From a checkpoint of a small transformer trained on Wikipedia.
Size: 13 layers, MLP 512 SwiGLU, vocabulary 1024.
Architecture: RMSNorm before each block, rotary positions, untied embeddings.
Training: a variant of Adam for these matrices, 96M tokens, 5875 steps.
Each number is 200 + 40 x the weight over the matrix's rms, rounded and kept within 0 to 999. Layers, rows and columns count from 0.

# layer 9 MLP up, 512x160, rms 0.0804, rows 300-329, columns 80-159
175,207,188,199,216,158,150,117,152,182,282,173,163,206,198,187,259,154,189,246,197,201,179,222,200,185,235,262,288,144,196,161,176,196,185,241,162,202,229,171,203,232,176,155,254,219,159,262,190,171,159,252,116,136,217,167,290,215,172,243,183,158,162,179,147,225,158,250,189,212,272,214,155,222,182,244,268,200,155,172
221,160,213,189,199,102,222,212,230,173,251,270,196,222,190,195,248,245,200,117,240,189,249,155,224,133,230,164,110,268,229,166,159,210,169,170,212,214,225,142,197,170,204,191,161,169,219,269,199,139,185,186,246,236,162,209,197,186,174,208,165,180,208,233,137,221,244,183,192,164,105,202,206,132,180,157,283,237,178,270
182,164,256,228,154,239,218,161,235,197,216,297,109,199,183,290,238,226,218,126,216,214,222,204,241,176,252,256,229,298,268,107,210,193,226,228,207,168,255,156,143,133,227,174,158,170,217,196,148,202,192,198,212,153,162,217,207,172,219,183,144,213,208,218,192,166,226,215,148,189,228,208,176,218,133,215,189,180,240,201
216,174,218,235,222,208,229,260,201,179,190,213,198,140,233,193,285,199,175,159,165,226,182,257,192,65,240,204,218,201,180,259,232,208,216,181,192,208,198,227,194,264,166,157,215,199,171,155,211,227,182,178,220,229,200,162,194,189,191,203,220,197,172,319,224,209,245,273,258,256,212,126,185,179,229,246,151,166,212,243
269,192,226,278,191,235,200,148,268,182,206,175,147,217,235,230,206,169,172,232,170,191,207,191,223,290,206,213,222,186,150,133,232,266,247,159,214,225,186,206,180,270,176,197,204,184,143,216,239,195,199,192,264,272,210,201,208,198,127,247,210,184,209,239,243,268,204,162,225,137,217,200,212,244,243,173,287,205,213,254
176,189,178,197,130,140,211,191,204,206,274,190,178,222,169,215,158,199,228,112,248,204,233,175,139,215,202,173,233,153,199,243,246,197,231,196,139,191,180,226,230,161,191,265,144,225,200,153,179,251,85,263,96,270,190,175,214,240,173,209,156,213,128,175,151,126,170,206,192,224,256,230,149,226,178,242,161,203,172,171
163,182,265,194,207,170,228,154,237,221,231,263,216,150,228,228,255,189,202,207,212,192,238,210,192,187,242,245,218,151,223,135,238,198,177,171,112,223,251,271,228,193,209,273,201,159,229,189,164,188,176,250,186,217,187,214,230,155,191,207,254,112,137,237,217,163,290,177,209,257,150,105,163,245,228,190,232,171,237,242
183,176,193,190,196,178,193,146,211,172,199,220,221,197,194,256,239,240,239,182,189,224,214,150,245,187,233,145,158,252,255,192,213,145,233,205,173,319,213,195,173,261,257,231,73,224,168,186,225,196,284,213,272,134,171,215,190,119,178,186,206,297,216,225,184,138,247,223,242,170,188,169,136,220,192,300,184,182,154,159
271,214,239,103,274,172,187,258,219,211,211,229,204,242,213,153,208,151,174,215,207,164,260,198,178,197,278,227,184,193,176,165,241,146,194,177,237,195,108,229,179,203,218,219,152,242,156,219,224,176,204,181,185,232,144,220,181,93,235,198,238,219,187,195,156,160,267,199,208,240,176,205,231,243,210,247,210,282,137,245
145,239,187,147,214,197,203,225,243,202,156,156,165,243,235,244,257,160,218,171,208,239,208,210,156,212,163,244,251,251,249,293,200,226,251,241,215,242,163,283,168,270,142,235,140,181,213,188,205,243,249,288,217,230,219,129,270,138,186,199,194,307,192,177,289,185,236,170,199,213,193,181,184,238,149,190,206,170,200,107
250,246,145,230,207,177,194,149,151,217,238,191,219,236,233,231,261,211,170,182,275,145,211,210,216,214,181,249,215,237,205,199,206,132,188,199,207,206,212,270,107,207,233,205,265,177,236,179,108,196,183,226,206,202,255,189,211,170,210,230,240,150,172,178,139,203,185,203,224,218,190,237,224,164,232,163,116,203,242,252
191,241,230,261,236,250,200,190,190,210,200,161,221,253,234,154,194,215,179,152,189,122,175,204,166,198,167,184,153,214,178,168,231,183,106,231,211,207,190,171,228,183,157,180,182,161,248,240,237,149,99,160,248,262,255,191,278,241,210,181,158,219,151,183,154,264,197,239,207,102,194,126,177,196,163,256,171,229,229,128
150,258,204,221,209,165,260,263,214,205,221,233,205,146,220,212,150,116,189,141,249,102,250,179,241,208,233,254,185,185,212,146,246,223,129,229,184,224,223,51,212,156,184,143,211,272,227,215,243,217,211,118,150,147,186,192,136,203,264,163,232,213,176,214,173,161,153,153,189,188,179,237,185,191,187,240,168,185,184,183
264,292,198,193,234,264,229,120,152,246,216,171,152,131,242,196,251,199,136,208,239,173,188,190,175,213,232,270,174,180,214,187,120,220,178,259,139,129,241,136,166,209,220,240,229,202,168,171,196,194,207,193,189,209,195,201,180,216,201,243,229,221,214,148,220,205,226,232,222,281,241,188,199,244,258,236,153,189,250,153
254,177,168,184,177,161,229,200,245,174,194,259,207,257,208,244,209,136,193,211,184,212,247,172,170,200,224,158,273,239,255,221,198,282,259,230,217,202,268,210,178,252,216,208,203,222,120,200,235,227,221,146,220,207,175,179,151,166,169,180,170,133,171,182,202,157,145,156,206,149,194,189,182,213,136,227,270,234,142,221
275,188,195,228,205,191,153,91,194,162,207,160,175,281,208,173,196,155,207,126,177,135,230,270,157,224,176,205,154,154,202,164,73,200,142,283,239,255,194,244,260,152,195,233,181,167,161,253,209,180,233,189,232,259,152,177,163,194,221,161,191,177,180,210,216,185,239,197,243,151,232,217,243,205,179,180,130,237,185,271
239,266,147,181,222,239,155,248,301,257,217,164,249,209,223,207,250,224,153,223,257,192,251,149,244,259,254,212,173,222,212,161,218,126,187,279,189,194,197,253,161,169,193,247,208,194,191,291,242,201,303,202,183,211,154,218,210,173,188,246,213,242,273,178,186,204,142,214,186,164,205,137,174,211,174,179,197,235,186,257
190,228,217,213,217,178,246,231,293,186,207,166,173,150,177,157,241,261,119,178,181,151,209,198,195,194,249,207,229,211,177,170,166,201,169,216,132,214,154,253,286,208,144,188,242,216,206,172,171,217,295,217,210,201,199,265,196,191,176,96,185,171,210,227,165,148,239,198,206,241,199,220,166,243,199,205,297,104,241,217
189,202,180,201,201,219,187,183,175,209,259,223,201,181,185,176,172,142,237,241,232,216,216,157,238,183,224,174,204,163,201,219,267,197,183,206,260,188,227,100,227,154,140,223,173,159,204,202,166,188,179,230,263,228,155,251,235,264,219,194,281,224,192,213,183,168,178,143,293,199,127,211,196,181,179,295,185,159,233,244
192,188,242,195,216,262,175,217,236,181,211,205,168,178,174,176,210,211,196,151,199,135,224,164,202,331,274,202,167,192,239,148,216,203,202,233,186,159,148,251,235,197,164,154,186,153,201,221,224,251,199,182,201,182,224,259,260,192,238,171,211,157,225,186,161,196,253,234,226,202,231,246,139,209,171,202,74,147,209,149
146,133,181,223,168,244,139,258,183,83,199,208,221,195,192,245,206,175,200,193,185,196,233,192,225,177,282,216,135,197,148,214,216,216,150,212,202,249,266,203,275,238,255,189,182,189,196,249,185,124,163,162,238,228,199,206,127,239,243,206,235,185,251,194,196,180,163,194,195,157,184,262,178,213,154,177,195,250,263,204
243,157,193,146,199,289,259,203,235,222,236,141,223,198,184,193,207,200,130,237,209,187,289,167,156,219,223,227,198,257,147,225,172,174,190,166,260,173,159,139,206,198,220,235,208,224,196,220,233,224,211,260,162,215,171,245,257,194,225,193,195,169,109,225,276,178,217,211,207,206,151,197,267,182,220,257,107,170,186,154
176,232,265,144,140,192,160,212,246,180,228,174,202,236,224,190,273,197,216,213,144,141,218,153,239,136,230,146,163,114,188,142,180,168,265,95,150,175,154,177,219,209,202,203,181,223,243,196,165,188,241,134,178,220,184,169,236,240,192,209,209,222,195,205,209,148,190,172,200,267,194,165,194,205,292,186,215,176,205,312
153,135,263,128,162,252,183,124,237,178,259,222,222,189,160,173,210,210,225,198,161,232,277,195,165,171,233,245,180,244,170,132,215,147,237,185,254,206,181,189,127,230,197,225,140,216,106,200,116,130,217,174,169,109,140,181,227,219,197,163,109,184,223,159,189,176,167,181,216,102,218,189,163,172,190,209,250,222,166,150
219,156,172,200,180,204,234,158,211,277,144,175,212,262,170,146,160,218,199,236,202,189,197,164,211,168,92,206,170,158,171,169,165,214,182,237,209,154,227,193,154,201,251,225,121,141,316,249,174,267,188,316,216,184,186,258,202,227,174,230,278,270,173,199,208,253,156,184,189,264,160,167,236,155,210,169,155,131,172,197
146,233,171,180,226,196,148,269,193,205,197,169,150,205,218,211,173,170,273,177,231,174,173,267,195,185,174,264,188,151,277,211,219,195,175,250,202,197,157,277,252,159,103,212,156,292,173,198,194,158,249,205,172,263,186,185,106,184,222,186,131,157,167,208,232,207,243,214,216,146,240,194,240,145,197,129,221,190,224,193
200,249,219,171,225,207,218,211,165,213,142,163,183,238,222,226,156,140,174,188,127,192,192,166,184,249,261,116,270,158,205,179,163,208,137,180,171,272,191,211,191,222,133,191,198,224,195,224,220,187,249,245,196,178,167,249,221,177,87,215,231,206,177,203,190,232,185,255,240,206,199,196,203,252,149,194,249,186,291,248
266,135,140,203,217,189,228,281,195,260,213,207,179,231,193,217,173,225,181,214,202,207,162,201,186,172,286,229,235,141,203,211,140,183,160,179,255,229,182,213,165,246,190,213,210,86,189,170,188,217,159,209,226,284,187,146,207,200,205,201,221,113,166,274,168,192,306,143,202,209,211,207,199,191,217,208,169,189,218,111
150,174,168,201,171,170,146,166,235,113,171,239,203,240,151,222,171,229,235,234,135,113,151,176,215,155,202,193,204,143,221,213,175,238,200,208,225,278,157,191,221,218,203,197,213,195,126,210,187,210,249,173,178,242,203,254,289,254,227,181,135,141,186,296,151,202,256,193,207,196,161,180,183,158,215,194,227,116,211,194
206,188,245,233,231,243,220,228,272,221,178,192,166,238,225,112,149,154,220,183,213,136,190,216,204,224,162,186,153,233,259,157,185,225,227,183,116,211,164,153,200,251,205,174,241,201,202,275,250,256,262,190,224,236,179,179,208,216,181,174,171,149,185,188,226,250,223,221,116,204,167,244,194,204,141,265,220,243,218,200
# layer 9 MLP down (transposed), 512x160, rms 0.0855, rows 300-328, columns 80-159
196,217,222,184,343,185,141,188,256,166,174,187,219,190,175,130,228,134,198,271,279,192,239,248,192,241,214,133,189,282,184,244,143,198,191,168,241,233,189,206,230,202,205,226,214,203,174,240,217,237,248,183,279,230,209,211,188,289,161,198,234,222,197,262,148,185,181,160,308,258,192,138,242,176,261,174,151,191,192,166
253,186,250,250,168,201,216,172,160,127,176,196,207,184,201,239,206,281,193,234,266,221,237,236,237,233,248,202,153,262,222,226,199,160,186,170,212,130,181,176,236,221,122,196,258,179,215,254,236,242,212,118,126,192,222,229,160,205,231,221,194,196,180,192,197,172,119,179,265,191,223,204,200,171,276,222,184,159,196,203
230,189,188,230,262,168,201,152,202,249,234,202,211,217,182,163,197,216,201,198,214,238,209,184,179,254,184,195,167,103,215,158,198,176,207,232,218,281,217,272,224,177,122,270,258,150,264,211,189,220,201,226,179,182,207,280,214,186,185,176,197,208,189,126,207,254,176,242,172,198,223,177,150,208,194,203,230,163,280,216
169,222,183,244,164,187,192,165,225,202,127,213,197,199,237,183,211,178,163,153,257,153,201,225,240,245,228,222,216,168,217,170,202,207,134,166,207,216,211,232,225,166,181,174,216,231,213,219,84,198,161,221,147,268,161,197,235,220,130,217,169,206,121,248,232,215,120,133,175,250,242,231,198,275,178,251,189,224,193,164
190,244,202,244,149,209,198,238,215,211,185,188,181,197,197,92,124,208,196,197,218,162,223,136,233,201,204,123,188,175,160,232,153,156,247,211,251,203,213,188,181,212,178,229,224,242,168,149,208,167,166,225,234,154,191,171,233,245,236,172,262,200,196,191,268,174,173,233,157,285,237,186,185,173,173,243,245,232,128,157
211,173,139,225,280,197,205,190,187,206,165,200,292,197,248,214,190,186,199,202,194,207,156,155,246,208,198,187,176,194,253,194,214,227,110,215,260,260,119,171,186,226,208,192,204,188,174,133,235,209,322,132,208,174,215,298,128,236,215,137,225,217,135,196,172,179,285,170,275,191,162,196,228,150,263,188,194,161,245,204
246,185,183,182,153,210,171,149,264,170,253,187,195,198,249,266,142,240,178,210,203,208,225,163,121,229,224,206,172,160,178,129,200,161,196,162,213,209,130,226,264,287,175,268,240,259,233,209,267,239,188,169,227,241,146,252,217,215,163,192,198,196,247,124,214,243,247,174,220,239,231,164,222,164,187,163,139,202,171,199
102,196,212,167,118,236,224,125,229,247,206,207,218,222,177,199,166,199,189,250,221,233,193,235,213,222,181,220,284,170,222,253,244,329,166,160,155,157,146,228,291,209,181,202,224,289,194,146,196,147,198,182,177,183,184,150,292,287,239,213,219,182,154,205,236,147,152,183,178,222,183,196,133,161,220,204,283,205,238,158
205,237,315,211,267,217,107,231,283,244,196,257,194,184,214,236,276,183,183,172,175,210,198,177,178,229,208,205,255,220,173,183,189,204,188,216,206,182,305,173,272,248,195,250,211,167,242,206,197,205,228,189,303,189,202,179,229,154,157,207,165,198,205,156,201,201,170,234,159,192,142,134,231,149,235,206,242,152,211,174
244,216,231,198,211,242,200,155,179,236,208,297,245,201,226,141,199,256,204,158,179,240,162,163,223,186,228,184,149,214,259,221,205,271,276,203,197,197,215,260,229,228,185,258,162,211,211,131,154,226,211,226,238,268,195,234,212,255,201,220,166,279,198,244,214,186,186,171,171,289,140,167,218,163,168,209,220,207,164,314
210,113,230,155,149,236,206,226,254,275,139,198,186,134,205,159,190,177,162,145,159,283,237,148,203,126,211,151,225,202,212,213,230,143,203,250,208,156,206,197,248,181,135,235,143,149,154,175,254,166,199,156,247,226,162,130,208,226,186,178,273,74,239,195,229,204,237,171,210,182,192,255,205,156,223,215,161,133,232,214
276,225,222,198,145,201,214,206,218,200,257,177,161,221,281,203,181,241,214,183,243,180,201,125,149,301,188,243,148,170,215,135,173,194,153,200,179,147,242,137,161,226,172,190,248,259,155,143,237,206,219,167,272,210,203,212,231,228,240,169,200,197,185,169,177,158,207,247,258,164,198,260,215,201,256,204,207,224,178,201
152,203,86,221,271,225,264,185,189,219,224,179,219,216,220,189,200,234,213,244,248,263,251,210,211,131,172,164,222,176,219,285,147,196,166,231,176,181,156,214,196,221,148,180,201,182,185,176,240,221,260,217,127,153,155,276,230,197,245,201,144,184,185,165,175,185,138,114,120,113,201,228,213,239,183,197,223,203,136,193
173,231,199,175,201,234,158,221,153,182,177,151,170,165,236,280,239,209,288,240,208,258,171,192,220,249,158,262,208,218,214,220,143,233,164,235,230,212,203,224,226,167,192,220,224,246,184,216,239,223,141,131,227,213,198,255,189,225,167,150,235,147,225,145,177,163,167,100,174,195,216,175,212,171,192,206,246,232,220,222
179,220,217,230,213,216,244,234,301,218,226,195,133,180,196,259,188,205,98,230,180,203,177,106,139,182,196,193,259,127,215,206,189,194,156,185,209,210,139,257,174,196,194,189,205,218,213,103,112,161,219,173,175,136,153,205,211,242,213,144,220,269,210,228,174,296,224,188,205,215,213,204,181,120,210,158,236,187,183,237
171,218,282,203,167,192,232,189,192,193,266,225,183,163,157,181,197,253,214,167,232,223,213,176,259,157,187,209,238,226,233,194,200,180,218,220,177,160,199,217,225,206,258,194,215,150,185,158,198,168,183,214,130,224,226,269,226,256,213,218,221,215,190,218,160,193,158,165,143,282,143,175,162,252,266,184,225,259,204,106
191,221,204,180,124,243,110,237,187,239,214,196,131,180,253,295,75,207,234,210,186,188,220,178,170,174,222,149,213,228,260,226,149,201,134,96,210,176,194,192,178,141,260,175,226,303,206,199,194,165,228,216,168,219,159,73,178,193,173,232,137,122,222,240,207,166,219,211,197,172,220,247,242,193,203,139,206,187,221,224
133,164,227,175,178,257,151,220,144,132,151,209,239,240,161,124,188,204,245,207,179,243,208,270,205,197,177,195,119,168,230,214,181,140,263,179,118,136,178,195,175,244,197,161,185,193,174,267,178,176,227,184,143,202,184,201,219,223,181,187,257,169,245,205,142,213,122,227,236,194,179,128,289,175,173,163,94,233,147,227
215,222,188,136,139,173,195,169,238,174,164,207,184,193,206,223,164,220,148,230,207,220,176,236,228,187,217,283,231,172,223,200,174,234,217,81,162,203,203,196,233,244,222,137,223,180,149,269,275,216,187,183,207,270,239,208,147,150,158,237,148,163,246,209,212,218,252,190,215,169,181,158,202,226,182,179,169,255,244,141
205,178,99,231,223,248,182,254,192,271,192,204,173,171,233,244,246,140,159,210,231,151,180,181,156,191,202,150,244,244,188,202,200,241,158,196,287,239,180,165,218,193,237,211,179,198,166,242,190,156,221,216,229,197,166,258,220,194,265,176,166,138,186,208,225,168,179,230,181,213,209,271,225,206,160,261,202,171,225,187
160,184,179,200,176,269,226,178,217,131,138,203,161,233,186,237,244,156,202,208,155,228,175,185,187,263,193,229,198,256,235,202,177,181,226,201,158,231,222,197,227,140,143,232,231,142,293,149,142,198,234,216,221,169,168,185,186,140,177,194,53,265,142,189,209,189,263,164,231,126,214,212,198,179,200,110,151,183,193,232
208,132,230,210,243,239,192,179,185,169,208,204,235,141,227,224,193,183,179,234,284,241,152,218,169,244,169,224,209,180,291,215,189,147,176,282,190,210,190,130,190,152,198,214,231,142,216,126,241,182,250,225,237,288,176,207,232,209,180,156,229,142,304,215,202,259,266,215,242,154,171,221,214,197,169,183,234,189,205,245
122,283,168,292,137,114,243,237,210,210,234,149,251,283,192,181,236,141,193,201,233,186,165,234,209,180,246,150,230,226,233,154,228,203,274,176,171,143,127,248,223,182,237,160,139,233,215,212,158,141,208,302,201,170,185,250,207,171,131,183,209,217,188,225,174,211,155,244,138,177,219,208,219,250,219,234,106,241,186,236
164,258,240,196,256,160,176,228,271,192,164,231,211,226,138,184,244,166,166,221,229,169,177,174,97,258,138,228,267,204,248,169,221,202,160,197,245,198,177,232,174,213,209,207,249,209,243,130,180,264,246,200,245,156,210,271,248,238,207,106,111,156,152,217,266,185,196,251,240,198,228,216,162,214,262,225,189,123,238,188
216,235,201,221,130,221,231,322,207,246,209,176,177,166,207,182,179,279,212,147,149,221,198,115,198,208,199,231,169,219,169,179,221,204,205,193,223,173,216,199,173,168,146,215,203,129,227,147,204,231,185,169,162,190,161,204,215,174,125,139,230,199,253,166,167,236,162,240,236,179,247,186,168,177,238,225,217,261,137,243
203,154,175,155,252,201,243,209,233,214,222,168,192,126,197,197,213,248,196,188,185,215,258,170,210,231,161,205,182,183,225,176,206,211,182,206,163,219,202,221,195,204,257,154,193,238,173,215,177,228,224,123,181,163,219,182,250,160,212,240,199,141,168,221,221,251,118,117,255,202,248,242,221,182,165,240,162,199,212,201
262,233,224,221,189,205,248,252,252,236,254,160,157,200,203,292,154,152,247,225,230,252,202,223,200,238,189,145,226,228,211,234,183,176,171,159,221,193,220,124,205,186,98,170,177,181,206,188,245,183,211,211,231,300,302,210,195,143,269,207,149,201,197,190,181,222,187,236,202,204,195,169,238,225,284,164,170,105,132,255
215,144,212,212,259,217,211,139,159,189,257,227,185,165,123,229,160,269,152,271,221,213,161,189,207,146,225,153,250,257,151,208,201,145,165,241,271,259,223,195,285,187,238,231,222,201,199,207,222,133,253,250,202,233,207,210,215,193,204,212,292,187,155,208,191,217,217,191,226,184,164,166,204,157,174,276,229,259,195,200
236,199,140,159,220,272,170,256,174,228,127,241,226,184,185,224,240,266,233,196,210,200,133,162,188,170,194,114,159,153,135,228,182,260,166,170,189,274,128,212,207,125,147,198,300,250,217,200,317,195,214,279,136,277,273,190,192,272,248,201,215,186,286,225,210,259,210,135,230,208,191,152,169,151,237,164,178,170,258,225
# layer 9 MLP gate, 512x160, rms 0.0839, rows 301-329, columns 80-159
233,237,177,186,202,226,184,144,204,230,211,176,155,272,241,183,299,177,251,167,217,271,207,194,234,190,175,198,190,172,248,179,134,202,169,287,259,216,172,208,224,116,190,309,140,194,152,235,200,205,226,171,240,233,246,133,133,140,223,261,250,249,229,218,145,237,178,165,233,160,117,169,244,176,237,222,279,229,175,215
229,234,215,154,150,160,220,202,230,209,164,221,219,196,211,138,207,229,256,190,241,147,240,208,260,164,310,153,203,226,151,194,170,215,204,172,209,215,175,235,155,199,151,191,240,172,140,194,203,241,185,202,251,198,223,178,210,197,192,163,227,148,144,162,208,206,236,211,205,200,210,243,185,187,135,211,233,233,194,239
226,172,270,210,164,152,200,200,235,174,223,245,119,150,160,189,218,276,208,135,188,220,160,152,158,221,205,164,146,246,220,257,186,236,173,200,185,250,231,165,212,262,266,210,145,218,197,185,206,206,198,224,242,205,282,215,186,151,215,201,251,212,194,165,199,185,184,166,222,211,104,183,230,141,264,181,186,265,170,77
218,215,243,158,209,155,246,207,196,209,262,183,190,207,169,253,232,277,242,191,168,163,216,245,216,266,238,174,220,245,259,205,168,155,131,214,135,191,168,205,177,215,213,199,123,188,260,188,181,231,107,270,241,213,239,227,120,237,204,193,224,150,215,232,262,159,250,198,143,218,213,235,204,170,192,171,200,206,197,171
223,179,107,208,195,191,141,236,220,236,191,201,112,137,201,174,216,249,162,223,189,179,215,172,196,191,164,235,243,206,256,220,202,131,189,190,191,198,244,168,216,210,251,201,264,263,222,125,213,244,234,277,173,173,253,180,253,210,118,254,161,210,235,181,278,234,143,236,232,141,124,201,204,159,202,261,174,198,157,197
215,169,201,255,219,182,166,184,258,272,191,192,266,194,237,153,255,231,249,180,140,209,154,208,230,171,214,161,231,199,217,229,190,114,196,141,174,232,183,188,201,219,181,119,220,280,248,185,219,197,202,151,190,243,220,183,164,181,183,249,130,218,210,207,183,146,207,207,148,224,191,94,188,169,186,145,170,181,178,205
185,191,222,237,249,191,233,238,220,149,221,226,163,160,208,234,168,200,189,185,222,201,234,173,215,118,150,238,249,189,125,196,218,202,219,205,202,218,204,250,245,166,166,229,216,242,204,193,233,161,142,173,220,125,229,196,281,234,197,205,185,135,248,297,232,222,186,209,260,158,222,173,210,207,175,157,240,184,180,278
211,218,225,182,218,126,256,227,171,185,228,242,165,217,247,253,122,227,240,223,284,178,118,171,144,205,214,136,197,157,159,117,256,140,194,256,189,209,233,214,174,194,209,187,194,181,217,210,178,177,264,186,195,199,241,232,163,238,301,221,261,152,196,316,180,184,224,174,193,182,203,163,174,185,200,162,126,219,244,218
138,254,216,121,232,240,233,223,216,195,198,175,230,206,220,127,214,151,255,232,198,150,219,165,166,225,205,268,105,187,204,140,166,129,193,238,141,178,205,209,189,193,230,170,147,246,180,209,215,230,191,223,220,264,168,231,102,212,254,193,174,197,223,212,139,189,173,241,155,168,177,159,245,180,209,271,155,248,177,214
192,154,176,218,210,223,214,155,250,252,164,204,207,184,139,130,181,235,271,147,149,200,200,227,228,189,195,171,200,224,239,214,61,235,200,146,201,200,231,184,211,196,185,257,107,207,251,151,186,207,235,193,200,222,222,181,234,258,200,182,213,143,207,205,124,240,240,233,216,295,211,158,223,132,165,204,154,225,165,152
230,211,194,231,220,300,275,173,135,203,237,209,92,249,232,190,169,200,230,183,266,265,153,215,128,178,211,189,218,192,160,258,226,191,124,149,195,145,257,240,291,174,226,198,237,176,238,123,177,149,249,129,167,161,249,260,252,154,205,196,121,159,191,197,230,177,195,195,233,140,206,182,236,146,112,205,160,241,212,228
238,255,181,217,264,175,225,206,124,151,213,165,253,224,88,161,128,152,219,203,232,157,243,213,239,244,148,204,199,161,184,133,253,134,194,183,182,273,205,245,182,142,182,156,142,239,170,178,178,188,189,184,142,193,145,236,262,159,289,211,233,232,227,144,149,236,165,123,124,245,179,193,229,254,155,189,203,217,187,223
182,214,271,183,198,267,252,130,237,147,224,239,224,145,205,123,182,296,191,238,101,232,222,263,152,198,183,246,120,169,166,289,188,170,173,173,163,180,200,225,199,200,175,255,235,271,193,175,182,211,221,188,217,237,178,187,228,169,155,160,246,172,178,216,244,212,205,249,144,154,205,188,189,225,184,187,270,236,201,171
221,209,160,137,227,220,220,192,182,194,235,162,152,109,199,148,155,238,187,286,276,190,180,246,200,261,202,151,259,249,223,163,243,199,219,157,183,164,231,208,250,190,196,165,183,184,168,252,114,212,207,188,163,179,183,191,138,199,274,257,256,198,192,205,217,177,141,241,202,136,273,208,167,250,144,168,189,220,240,191
194,187,194,132,198,183,193,199,228,251,185,266,198,167,180,212,158,211,241,186,247,259,264,198,156,177,180,205,183,179,249,216,253,271,207,278,162,245,192,217,240,156,267,230,195,191,158,115,203,139,164,265,171,208,219,210,233,251,243,179,202,193,186,171,152,173,192,125,195,215,184,228,230,168,169,201,230,196,178,220
176,194,163,232,173,191,253,167,108,261,229,142,248,193,219,252,160,216,170,203,157,177,288,174,277,233,173,217,194,189,225,253,181,87,171,253,285,173,214,245,283,175,252,169,130,186,268,244,182,102,193,192,241,173,134,168,133,195,268,215,207,237,235,244,264,202,137,229,198,157,181,277,267,199,240,221,213,262,207,214
162,177,232,212,188,237,219,130,226,149,182,170,159,208,212,178,244,200,243,161,217,189,222,210,272,139,199,193,174,155,263,236,158,118,192,215,169,236,235,228,221,207,222,178,153,259,247,160,145,189,192,146,195,151,216,161,133,174,177,259,153,180,242,198,207,309,201,111,167,115,166,194,210,189,165,177,238,168,195,236
228,198,185,119,280,210,171,216,289,213,150,118,187,224,187,112,132,180,163,209,202,222,197,235,207,259,185,267,218,155,159,180,231,218,170,243,208,204,211,220,176,186,273,189,199,234,174,217,250,241,205,248,203,162,188,191,138,185,229,196,205,195,215,163,235,208,169,153,252,222,132,147,163,197,232,205,229,242,151,209
212,206,180,197,232,194,198,268,164,142,151,200,133,172,224,175,146,170,185,205,192,200,135,226,343,293,122,146,172,169,268,176,227,156,123,186,235,204,172,168,192,177,219,177,132,255,223,263,231,205,318,214,147,170,192,199,157,177,236,160,244,223,224,226,174,171,214,151,183,176,119,224,295,163,186,260,291,296,196,231
242,185,202,210,244,137,215,208,210,148,235,186,121,177,201,244,232,189,219,172,89,176,155,145,204,167,216,199,161,158,204,149,241,166,160,201,180,163,177,254,209,229,221,238,193,138,262,246,200,172,165,175,146,174,172,152,215,190,190,213,161,86,218,219,157,246,167,143,207,116,140,181,246,173,270,191,264,248,207,227
137,176,131,191,227,206,212,167,174,173,163,200,128,158,145,171,120,238,230,113,213,183,164,122,240,111,182,220,209,223,157,233,208,175,237,161,158,222,254,285,212,159,182,201,285,231,258,269,246,153,221,231,176,116,245,215,206,131,213,288,162,233,179,241,236,196,191,227,147,216,159,188,259,150,214,138,122,270,275,288
229,183,197,206,262,162,129,274,179,208,220,91,157,245,173,271,137,202,134,198,210,156,183,204,238,194,170,168,189,172,238,134,246,145,200,117,179,210,246,154,222,193,252,154,182,281,218,222,247,210,289,199,204,234,195,215,184,117,182,153,208,213,210,167,199,207,162,190,222,188,217,206,284,154,197,128,244,196,206,183
225,110,232,206,230,190,212,193,180,166,166,90,125,228,189,188,244,179,255,233,195,247,182,191,172,266,274,205,196,222,234,174,238,250,202,173,216,151,156,195,286,192,133,126,156,215,179,228,213,139,256,132,164,258,227,183,208,203,212,205,217,86,262,222,157,251,183,180,213,219,250,206,230,174,209,141,280,201,175,286
266,178,226,138,249,140,233,226,275,221,155,151,203,240,166,212,177,180,175,130,242,241,209,166,289,152,187,169,255,163,158,131,196,205,173,166,185,186,242,237,224,141,225,156,196,237,264,260,208,164,178,185,197,124,165,244,160,131,226,241,254,198,257,220,187,162,219,272,217,128,106,156,263,224,266,197,250,208,201,108
261,178,146,226,186,174,261,157,226,179,277,143,225,228,185,187,174,235,181,212,231,177,166,152,200,267,172,202,164,205,289,191,156,182,240,232,153,232,199,181,205,219,235,196,230,125,191,154,191,184,223,71,170,126,157,242,255,245,253,217,190,190,150,195,237,177,177,179,201,191,194,218,189,204,135,223,218,213,190,225
163,101,258,226,212,169,227,203,203,176,197,149,231,214,200,126,249,197,308,189,171,170,220,200,238,183,247,225,247,168,182,221,229,190,143,222,172,227,223,176,204,168,153,233,227,290,194,206,175,162,164,247,189,252,256,228,244,168,189,191,189,179,131,206,179,224,188,220,194,127,224,213,192,103,178,199,247,185,173,205
194,216,266,298,234,162,258,157,194,158,188,234,203,170,152,242,157,239,181,257,153,235,228,165,178,217,176,177,199,196,140,160,187,125,213,341,168,263,224,271,213,193,224,216,239,284,221,275,166,214,199,200,201,147,166,205,210,197,167,190,267,206,167,177,206,254,182,236,210,181,177,147,206,212,223,220,147,237,174,214
187,183,270,222,257,227,221,196,214,155,194,166,200,115,198,197,155,202,203,84,193,173,223,212,228,225,231,217,114,241,182,237,230,133,193,262,272,169,175,208,217,218,192,206,213,224,201,257,140,178,175,167,201,137,274,295,238,247,195,177,224,176,165,177,124,198,247,150,189,120,250,213,183,185,231,141,212,145,231,183
258,203,188,223,211,156,208,148,126,178,212,200,232,177,238,250,247,213,236,195,138,183,257,234,209,281,224,217,150,181,192,240,165,138,169,166,233,175,190,248,170,202,230,138,147,227,225,160,182,199,146,238,176,186,264,200,186,112,151,190,142,228,224,149,229,199,233,203,207,172,230,243,249,176,205,194,212,145,232,207